config.toml
vocab_size = 16384
qk_norm = false
schedule = "wsd"
seq_len = 256
Each number is 500 + 25 x the weight over its row's rms, rounded and kept within 0 to 999. Layers, rows and columns count from 0. Numbers have three digits each. The size before them is the row's rms in percent of the matrix's.

# layer 18 MLP down, 384x3072, rms 0.074, rows 350-383, columns 1392-1439
102:499514519471513490533522436520555484522466455517524440535504498509488528494461479478464525495538466499472495471512501408499529491491553482507491
098:498465440498499501492492486478513506489488493506511477536535481521495492481517505510470439480520478481479499529492498517477507537541481497470465
104:508478509472484501480501492464546518493523481517485530506481500462513479491526499502474432508519477526507487495515498469500485477505472466499524
097:468481496464527499491491484482485528513529525465496509459526531505488476497501472485492500483462481487516523503471522467459482535450556524536494
100:489505503487499521533488510502520528529526485444527512543509533490511499511457494495456481470482520497457481511511468553489485483521443461459464
099:557491490532505494509455547530460489517493489516539510497510503511451487457513580466516513458496527486446504483547499504516540492497457463489502
101:495505491484524522485549522490531490455507508503470459521486499482491489450510486521472460506488490548452465536519449498480438456481486493502446
098:516520506509480505471491483501486493533474487497471467521502531511555466525523483524443524519491535511475466489511487504504516516512457495462543
099:487482518511490507522522479484477515480511472466528514513504523523522534507560500474517465516503475479482506501484487482476463528520493471453499
101:501491503479526474524482557450474474477481510513476517498473492488496485465532460507479482522516536489485490490508476506500486527465538491469482
101:408469526483501507504519476479500493464531495437523480490457513531425492491445479499474451461545533495467481486510468466451487465513532477503499
098:498518513494495505486552456518489492488485499503463517483490512496504466536535479502536511448503519484515510509526499502510537457502515490517491
101:511500492500481439507480487526516508494562495454484511485502528503464524509492514550499520460471480541525474493546560490495487476531498488519502
098:478488518496468520512537517490499506445478511480495454467484470438485525465500555454483510524472513486468481473508509491511531482492467518500490
099:503522515525539535512493486509502519491516461508514532518502449453526500502553504517509468479542477518503509520501506471469479460525480547523501
097:507531544487527499500503509519534479499493512497453507521508474492501530495548504487528529535518514505464483504505481510508488491500504459494489
104:486501514500499510468477476508485486483488528490514495451474455469479510519493524469460448493534485533482517460435525470496497471485515481539483
099:472482472556535482479515502481502527512494493442494524496505510494504507526508490502536521482482454509551529515525522498492480520501530504542480
096:470552525515499536507525496478467524502520501530526471461503508512468524502508508484493532542505508478485489445463503444534519507489469471515458
099:505491511470519538467471501513460486513495505493513508478509538502461522506503492516470480465523472460501527478453553517519515511493524491515474
098:505538507551489504482493520446461544491493513475543535523467505484506482451448512499496508479488478521464468527505511456474476504534493499561468
097:522491518507439495442531508516437469526544486535474529521442460481459543477502462524479529519496493512480479505499518465494508469489488453506489
097:496529483495543493462498505458505497537488473559493471524431515475463501467465512494455545537496499460517539499487520506508491494497489496456479
099:459477478481447505486501550452494492492502503527505494487505453527537506491507530479520547485480524502521503479494504442463440466490462486482549
100:484508482483522493486494528514514481499468537496457518496497532470462452487504550520465531505492469497487459476515490511506493476490505492500501
096:523488485533554440504525486485527517515465503498541484495480537478494543508487563485526541505490493494488541518540484494440475526489517493531523
099:481487480476514497514516538507500477537511457477501501497502488528475496508497474513471465492507493505497479488528486485559467444464506506493516
098:477491526485480509500490470478490515464503525510520495544471515536502514510523501500503488456524528521532504500523486493523521503502507520487479
107:483492511531524461486465488496518492462507525534532487535517513484470488481458497491483528506507522497481475493504467478489505505484521471489487
098:489514510498494457481502444511523567524434497519476529500515485486470500520520497504476514484519485539528464506459506472491488497493490501491480
100:476498498523525462490568483466474481466503503520494495501461483509483530493485502534500513523517459487515476523490534511511479539497494506502521
099:542485521480488507454540494543485497488520492505522533491473523492483533481519515504483506511495470517505487512510514476476516505504515495508514
099:505525512528508502540470496565454497495510478533528529508471520464541512525513522477498510495566522488466486498526523500519492545523540498474528
098:522520466505531487525492461512516503485502480525491476492496458459500509476516514522500486524480526515496490466557476502476507535552475534511482